Each number is 500 + 50 x the weight over its row's rms, rounded and kept within 0 to 999. Layers, rows and columns count from 0. Numbers have three digits each. The size before them is the row's rms in percent of the matrix's.

# layer 4 MLP up, 1536x256, rms 0.0623, rows 1233-1283, columns 128-255
064:537415527548409533540470487480462471480529508461532506569419452487588481475511448545531599553473428527502573482481459525494507566502562534532463533506458456562494652535484533504455500445536433449458507556482502485490474351586461537449532517478494468431478558500533463460540491492481535435534442475624429402543575539488594587425488441469496548520443500435503439498484521510541489526451
077:500501538512414525497450524530470473432529419497544543496428458544465435509472558528568557457529449527507454546479542448516554491471574544498626476445582444479559497507403469546435424480498456431504521484499520478566538421531456571398612456412494519589554524449489389538541487468508527513461528554584406518527483551508478521482384531564494517424493525448533466511374612539502462486441
098:515539495492476512452574498581432480485428455488475535459395419544530504367548509464548482511472403405505550551495417526451582437493640504528524514502532465529523543456465463512527510440545453409426487571514465478505519499535471453465562533503458452475482490442524443482534539535374510409533482506496492477557473518520571533517441565509506467443411514552470490555474507633423605586512
079:481535437498453538444598561516458539477456494441473448403473446513517473545454503483498536555490491476503526477453482490543571525516495581528561456517510543512446588550524461522447507447565481379469465499479486482512516402557609547494576589400458453462522465455484446558475520527499510509534515558538414470488456573554536530485390508442605472462484531430540441499478610487498515581391
061:538550494447520539447517511596427612474518513419461530474419452492483441575468463511519636553531492540437512552578550552383549591509529565429530492412506467550396537558440561491451498495529550416521526475502532431523510440607550460441562486501504509485515482536473467477593543408476608394503482503527483421573460519523531516517395587554443480489544508435501418491435508571500520598485
060:467498529530550530478553602582474533483480523513467548507519392451501496432443458489504588527556472537558515487482531575438424504569580549568586536480458444441552566497525494592484540512518508409531429577387493501499462463524480521501537498467531405457538483444555460541513502438459501445440518565603447476533520502437528572484429544458539480540462572495500492450332506489502426465436
126:308412473471563539519447524434486481496528510482459509474499541494594526473532613525516575444488518586512445472514601556494492472441459485586545508413471553427498482523493436468436440526498545371409476508459582504527498519540485530475404455445640415503518561390545495514536499531498454492520460612539470474558423523550496482468482605386469477474477510459520472568478535489558451601540
100:441555456449559538515418495496520493590456465577468513460486427562474482544464446507448544420568560512503548534480563521513502465488447588484497526473448481506540561589433559427499501537504503503534487555433631504541469512455591429481456489542440502353481462520389482506516576484503502387551466557458551547540519546616558513487480518438525635433521538474553411448494534518449495597543
117:501546468522400448470578538533419487441461520434490473529421406506548517452475504427499505565482496500546503481589430549543431530605590503572427481433458505448497466529549529570528499434537423426432467476523608458512534502520473501549495588469501446355521488402476546574513491513496450504486489474523417514501460547450506558559462462492455372514464519534438427537443527466492535476472
111:513554541495579574441580490548428532542522439563570480451492479534487506559455435517421555521483511477488509492523534595441582457498495578573440521493467467446488497491456446515448475521530560404539518484480544574533594507520487407376494483554435483389380471443455540617493582500486560427445472495460477401488466570544485502476499560533557555509516560494521468479438498472521550494480
077:482499455534498519473499530563444565506499447474470527461529434462493470496454606538369539524535525500531460470420459507548548492513545499506519542443511543471505594499520463567452449470529546488478425518464553462568556393529481443558514501431475488440513502474582391472483521456449559455565534492597441491464547553568481464453415498468496552526476605433453450467426564586473549515485
054:553499539471523570518487478521577539553584448464539570478474510428621507517453512508462605554544496581503610473402409567542474535581511538592433494501486475419476475497566461472514471440445527404456443556480563490552516490395522533421494471466475394416498482500466401425549504467536512529496483530550506484504530526446487413528421532471513499536551578443471372472407570569432556558416
125:454427506509548490480499533420578532559491533523447484423526435539463428503501526493513510494550459587570551495397590482526506497540499540410461464505469486460517550493556527462498500408549588554479436508520515456488417482480519544517594515490502556438433476435492524509601542423472513508502533620529428529557530551618491436446476516436460509489464535488493422525484525499427429372554
105:540481457444521476496441485497490616521468480419473490494505508488464534481468564459515503502500434392604482519570516599589478488511510473499461474462415549507444476570468448548480473480527589492530470614489464425450431459490373491404479558546519482445501524515625477521498551508530465516636580467548547528529581513508522456544463540569521532415542443564443505501498520603513430596454
114:523536551504578495348556460453445568543520602472467464571368474407464543546531576469571539609569466460536472435450483533469508494493458553580469462513555552576460544471478528463405516473416476532512517512522439512476482485513402494597565465560536562419540451527478492536488486564552463449593481532546428473481599605489525458439517554509486495455534555478454545531477524514443490520546
108:586492549414525479524407475461414511508428589485479589436546507536554469573493500497454573455563501547593430500378449377533471430520507618556508527507511526518569543603574444536480483493445545526481501464438436607563517483498525493534466462438533464502548523490532383443543560448504515497470468547511461455461543554503569531484464507533467469604468497527554479486470566512449584536444
109:512468496493508529461495503536443471500509429458416542485534543484500406441454457433434508441524494541555543442474528476544486450481450505586496556431454526488602616572537569432489431492453546486504467403525418553537485489517542561464447472423541515483454439414428361444491473520475497515499480492542393489507472523569491541476457476510463450523568567429469485417459503548579470469498
116:498407491376401461470512481490492487499422423379518540548558459318525532468487573595575536498519477583531498439536481558520448509481460550479585499459501416488508559489454489562489481529539410513426527457512532412488458501465461604442485504486501514525552488473555477485508513453399518478459594418515467445495432494457489563480491603577544500403589463411459527479451537485454592488377
096:489551530521540475423535624445460517598472474579569530502507502571523445519515554401453491504528487485553479439447465523541476543511583534491557487426476515454497476456539480443427513450579471508497485492534677436544487455497534494495497528539543574512434503527584464590552564399505579533503524453554429447500477544493468496549337569444515566562541505483463524473435520396423495530570
072:522440461523503583547511539506473491569513444504439475464405479504501440486462408524474579520492464513499582442601491546453540513555559637359556530470511529464554529564494475494425503427479512443485496582487535522565525399551502479508558517462595552530449505540491512544543569528437516453482544466608436461593451504495460456480421530534537500522468507452523454481516520528479492511499
105:524522535384564530491585529561418428500543491426530441410521465423420579498505579455498511573507508539469479520552530567427582458503601521475528590487492407393489537505439513535498431508439482499425488477509569537583426469545476513486521528498431504399510444513518481548579402497466511461484530567503424434454404523491531505457484539506457539478540521517376495542418515484454521517479
055:491448494514480523494526443549421525477497444482426512443503480454506360473499515485433531481486501484493553518440534416495601516589538557512446507484498545450452503409491497490471431447530488360512534551433531499465581396528477431497599545387481446464569520497515457504527599431499617467535479682554471492458513507553465543467400539527484530508562519480513428565432577562534613532480
062:516494433559503604407503515532425567465542444455494539416405436495458466505430482503476590462566498491537540408494500520460517488601511536467548482436485470559482493573519508531490454420470548433406425521420510544505517405529481526511559540466483462395522489438419458523519522395448533501421479573555481517510466526484602506535512535534635542473595475548496515419426467487595477514561
111:494535535427490550510518496465396441487556604525527510484453532535503506464455523557471533508541534492496489432418533484482606498622492513480404581451625543577516591534587494541533576476578464377559509431526502420428469516490507439474486446432507490486484433503551484555546594502461530512512472546533479547527428583533537466444490495520568500572466642513435467501467480478489607481474
112:496457507565457613546502569508495554557484587519550469504432476551590511515476457485546547472483554456487466497490550570546553446557450580481540475450381535556428549533519563552485542495520524478506587447488589504503513513498478480492564477518387493395464562508552490521615589493439593409422479514504446511463542470457506361515519507494576611506466476517603428446469541552557511497559
117:532480473515586535392515462551523497519547507434486477508495483504531559518431411545478534472522549606537550362474602500500540421554449530381469499499468426426497600545569516487527567426547490550521485506583491520478503498512574546460485493466448453526584464501499479461567576514536461379443465545507486467543490587506513530558482618494457528421497553513535478503517535409451497426553
099:538488548434469542552463485568490480491505499496475578461512422540528527436495552558499509549475509538543534543555434492385569415474498601437510611482498520462562514426363460592470477494493449418460467502497456454548547425480588526473451538468476529453552460473500393508513447530467520446466492468488502475506500493573524422418466493477513561549484546494471447473440559569479510483527
055:544472506582478598515473503504402531463524504467481523550422486534535494430548486603525612447498428604471471510473500527477478589549486513461575522438521509532521505430477542514445560435609530500452490465406560468534458406590469461552448537455437546544477498520542516494545519509508453483490561567620459476492531512436547474448414577509471532548465462473555494535475604540530523483565
113:480444421449572524530441456439553494545395515495444490395500456499535495485502529476521529605484494544434499451417629467474527508506559506493474499463508470528444588519536559449516497482629577500617487518504490529458485486438550454556565466509521446459475483376515496530517547409452456502505465615495374413478454551539547444517469524485488626503491633512520400512500483513441457522598
067:512523413458470565521510530564440518429475501471458544511426521508537436487389559496533481555535532504586522442457454546478482465455555524470525521510388466573516564516505490512450545507557434515422495540503635473498522406524475510487469575474464492449494454514507445460485504490481581510480513572589477509501553563501530488474445585481587490509504504496470527480434487481496553493452
103:456444436471483441554491627574525581533573460441532523456516436490504522621502596485425536490435513522503548542460482469508542401522608575426462507470454457521515521494482580476580563529490449489511550524555487466557415525560600491389512454521435562553448506473495441473508483482467625504508657505529488499458503510507539475499481498555579544475524536467459444423454499511472483520583
124:480385516426406494500470523580523513571464423395444463382429495532644459468472406544454519408534503503473534505583544533495578546521497546456463605487540515525500526552449565409497497509562551499507580524474548368607518483479604598482537542541506519525514497429467499443516544438492488475547491466517524492528471589373475458511521534498427509446519580447579484561506506537517490442482
048:453466515486417512545441487524478413443565483455473467508428451510444484464494560504517604467506499529473468445488551514423533566434535575509498520500473523491505506489480520494458470452509451501494506520484476424504521433526488539426516493392470505446515476410455512469609479423486521474544352577584498523442521635611476596501378506424506500493459517411533485538479528505527502584490
123:530505413492501494586566456486496497402457489460513434523512472543462555430478416488497533424558509547548448446575443501529488475532540519493561481448433480567542515543537466559495470421526537517407542517458507546447545469464474526487531578483464459511456503501583483560486479443528513540602426477642543450501538474560506502560459514544469469432541491498438526553467555519552506446389
135:514568505342365554578496462476494512552478532522452499537435526521455460499394445527525498500463495522402508524494536575524600480539498547488463546520416436492463483621537428430554490447484498491453483409416456494571575474512526468506491567419493570479434534446481529583605448479502624534484552479538494471568426563442516538426488520552539473624601517433427436555480470497525581509516
102:487461499427462426480633527399517509513537396505557422478395455422488455461489510578497535545481538450445458519473424536497542489561559554453535524518474376430523559483447394514448460488607443481384541550493647499484383479415434491381595518503442576453490501515544492547440483450515452532492454503520508567459451532498474441482479542487602566452450588450473511527488520579475556473439
052:394556503460428573523410548512489504430543444529529549449526538497448423408457550562514558510486456546554582444534565528458466535528458500543518512425540517447629519427469491545437435400569487442504509523464491498509442458506494472488477487491432464454493471449479455458567501499451553420523499515572455537543524526498549439426412536450584545555573533415537519546433488536522530580485
111:483461480545575498651446574472463538495491535508510654481470515421472486572492470571537537496478515534499558417439555539451488449519490535475531559540485452482491527489487494414493556523438529485517484521604408431522451472495458473432481536508392522501551488514499428446547475490454473523458604458496494566443497517496523466527487491512524476439420451573483420576543537546420608481475
106:502491535455480496424550558563549490549547587504492482452515447442444531500406408512536542557512465468507596504608529454466555431578547511599521427400456504585553502524443581479363414476423507451495489585413556535586514523560479525498423454468447460509394502477507408614543531571526519446481465416502551497503541479527551416545448553511541438413583528453457454533480517443593419566452
116:470405491457460522470539518521459496588363520517524403474347438538429440491496441461492519580503498502492452519499509516571439554650495495490425481552481472537554512478492474592573483472570522488553548434495505442513466458470478581478610509417467453439442502366597579539500594513464560537503553550479560474441420463515545455533447492601527526497646513484510539550451521484497537525529
100:545517549468507449415532499524367511393545484372416560476484502495552458366445544510433505497527497465445468493545555462591557515506554440380492479463444491539503527517522490504450455395539517483443403559536448400480496488553565483499462569495577461520452578441522538547547454482453482488492518505551543553521513502492524430548468555554540449471439566503417489415473513504498487425439
097:499482575496512494519519478505535507564526389502491503561512495498463529529369486483519565418493433419482437455577609479487546433493493556519502498357426489563549692553468494532435467515465463453510472465448453438527445448475558461506553537403568514477561492381505503565553545479501520462518565531529495493493458445455464508520464535546532623439521520371524390446489532573513501518420
102:541515442481517440491478513465519439490457554393457441498512369616550456458434484527509499511503423568546437571521487452523510489460555540559474486503442581462503495613481460360431504382499553496553552524424535598520514517543506435548559463378598476531527507475465365481536442390494510493575423467555477442503561494436465498519485530418445510507565568457533489424444488591536415545456
106:419430511543493494583478464508452441525521520477515512486562527486473551503522428465485542461502503561436432463495519451499566420488512447485538541485457520458489536580495566479551481430567549398536455523432414502526516464627545424589463429437502518527520488440468355489510556484458494495519543424526357551500484518400487539503481498513546450517485534466542507505485528540514415575517
066:479498513480586504603488487543485624462500474529479565503506509429541537501516479631515531533528470510500480420504440476529555558516468616486507450481513490526453578514472505501478407479516503500536437568405530429519481466462526546512540529391512446503484389499476451544496484456493506452551479587560482476515439435542536501524431548474516531447500506493528472461373566588487559571436
056:464438548488540597514486533573453559494500440529453477472452442517529410509429440501481577524494556424534523417469447548449510470535568570515502545448472356459505551436472523490496480520483505450522449604462462482477555401629473502595480487400453501403520482399525479516489485458552444409568553442588463505481479501503530528504498506472541519445564475508423433520496489537523501549436
100:437567506541445549546494579536403496439471522468569500568503507478392522415499538475528515522584480479551469479451550462555546505509462548586556562512577555446447474427483512558517536500427471472499466604491596440537533514489469494473548603464392496434412523553571549571396480452444516554466533521534474528531543553457558468476492558439541448535455471459451465469508488494472623471453
103:471462586479516588452500462476474463495563495572549464457487505459429425449455563535615550447471552564536494427537500538508467478509512503453489483553475460450534591534561482509462561462548410486522514453430488580504457514499497472589568479499468532460458595462576505566533466497436528539405474598515478428544455505550505561546501483480512553514569518488531532559390527586456548518426
123:411529444474478592519520559482446572539492608518548470506464456488482404490502462475533561528540556541487534343484499545549509558486480491461505582438454473574450499537613593553427460418492546527543507421508542498531562468560508501559438418529542477450505553510492408624538461497485474510523431575532443446533453574466476429511450554449565535499519491549541600477454487403499459588508
064:441519515519444523515496569478457524468509449447393556525404518418445473480497502529516503541497465488548498440493516474468512448518500582541570459417547419544514546550498605461439495447541453457488442536473507476445501471472510565421578530456501495428472426462477388532476591466541539371533560504588477457531470585543534482530416511472506452435513523487443508517501619490477451503478
118:436496491488532508555567476483394508433482485443429609535500507455484356536445539481526555516465544525451595493539488611524413441519490509536531543409436458384482510572539479564460415515509505425370423554511450479459406435582489499519508477448528451410533409394532466399553501460613573490488467500524479468495508495464516545593413479561565462523573504474471532525465541473502537458471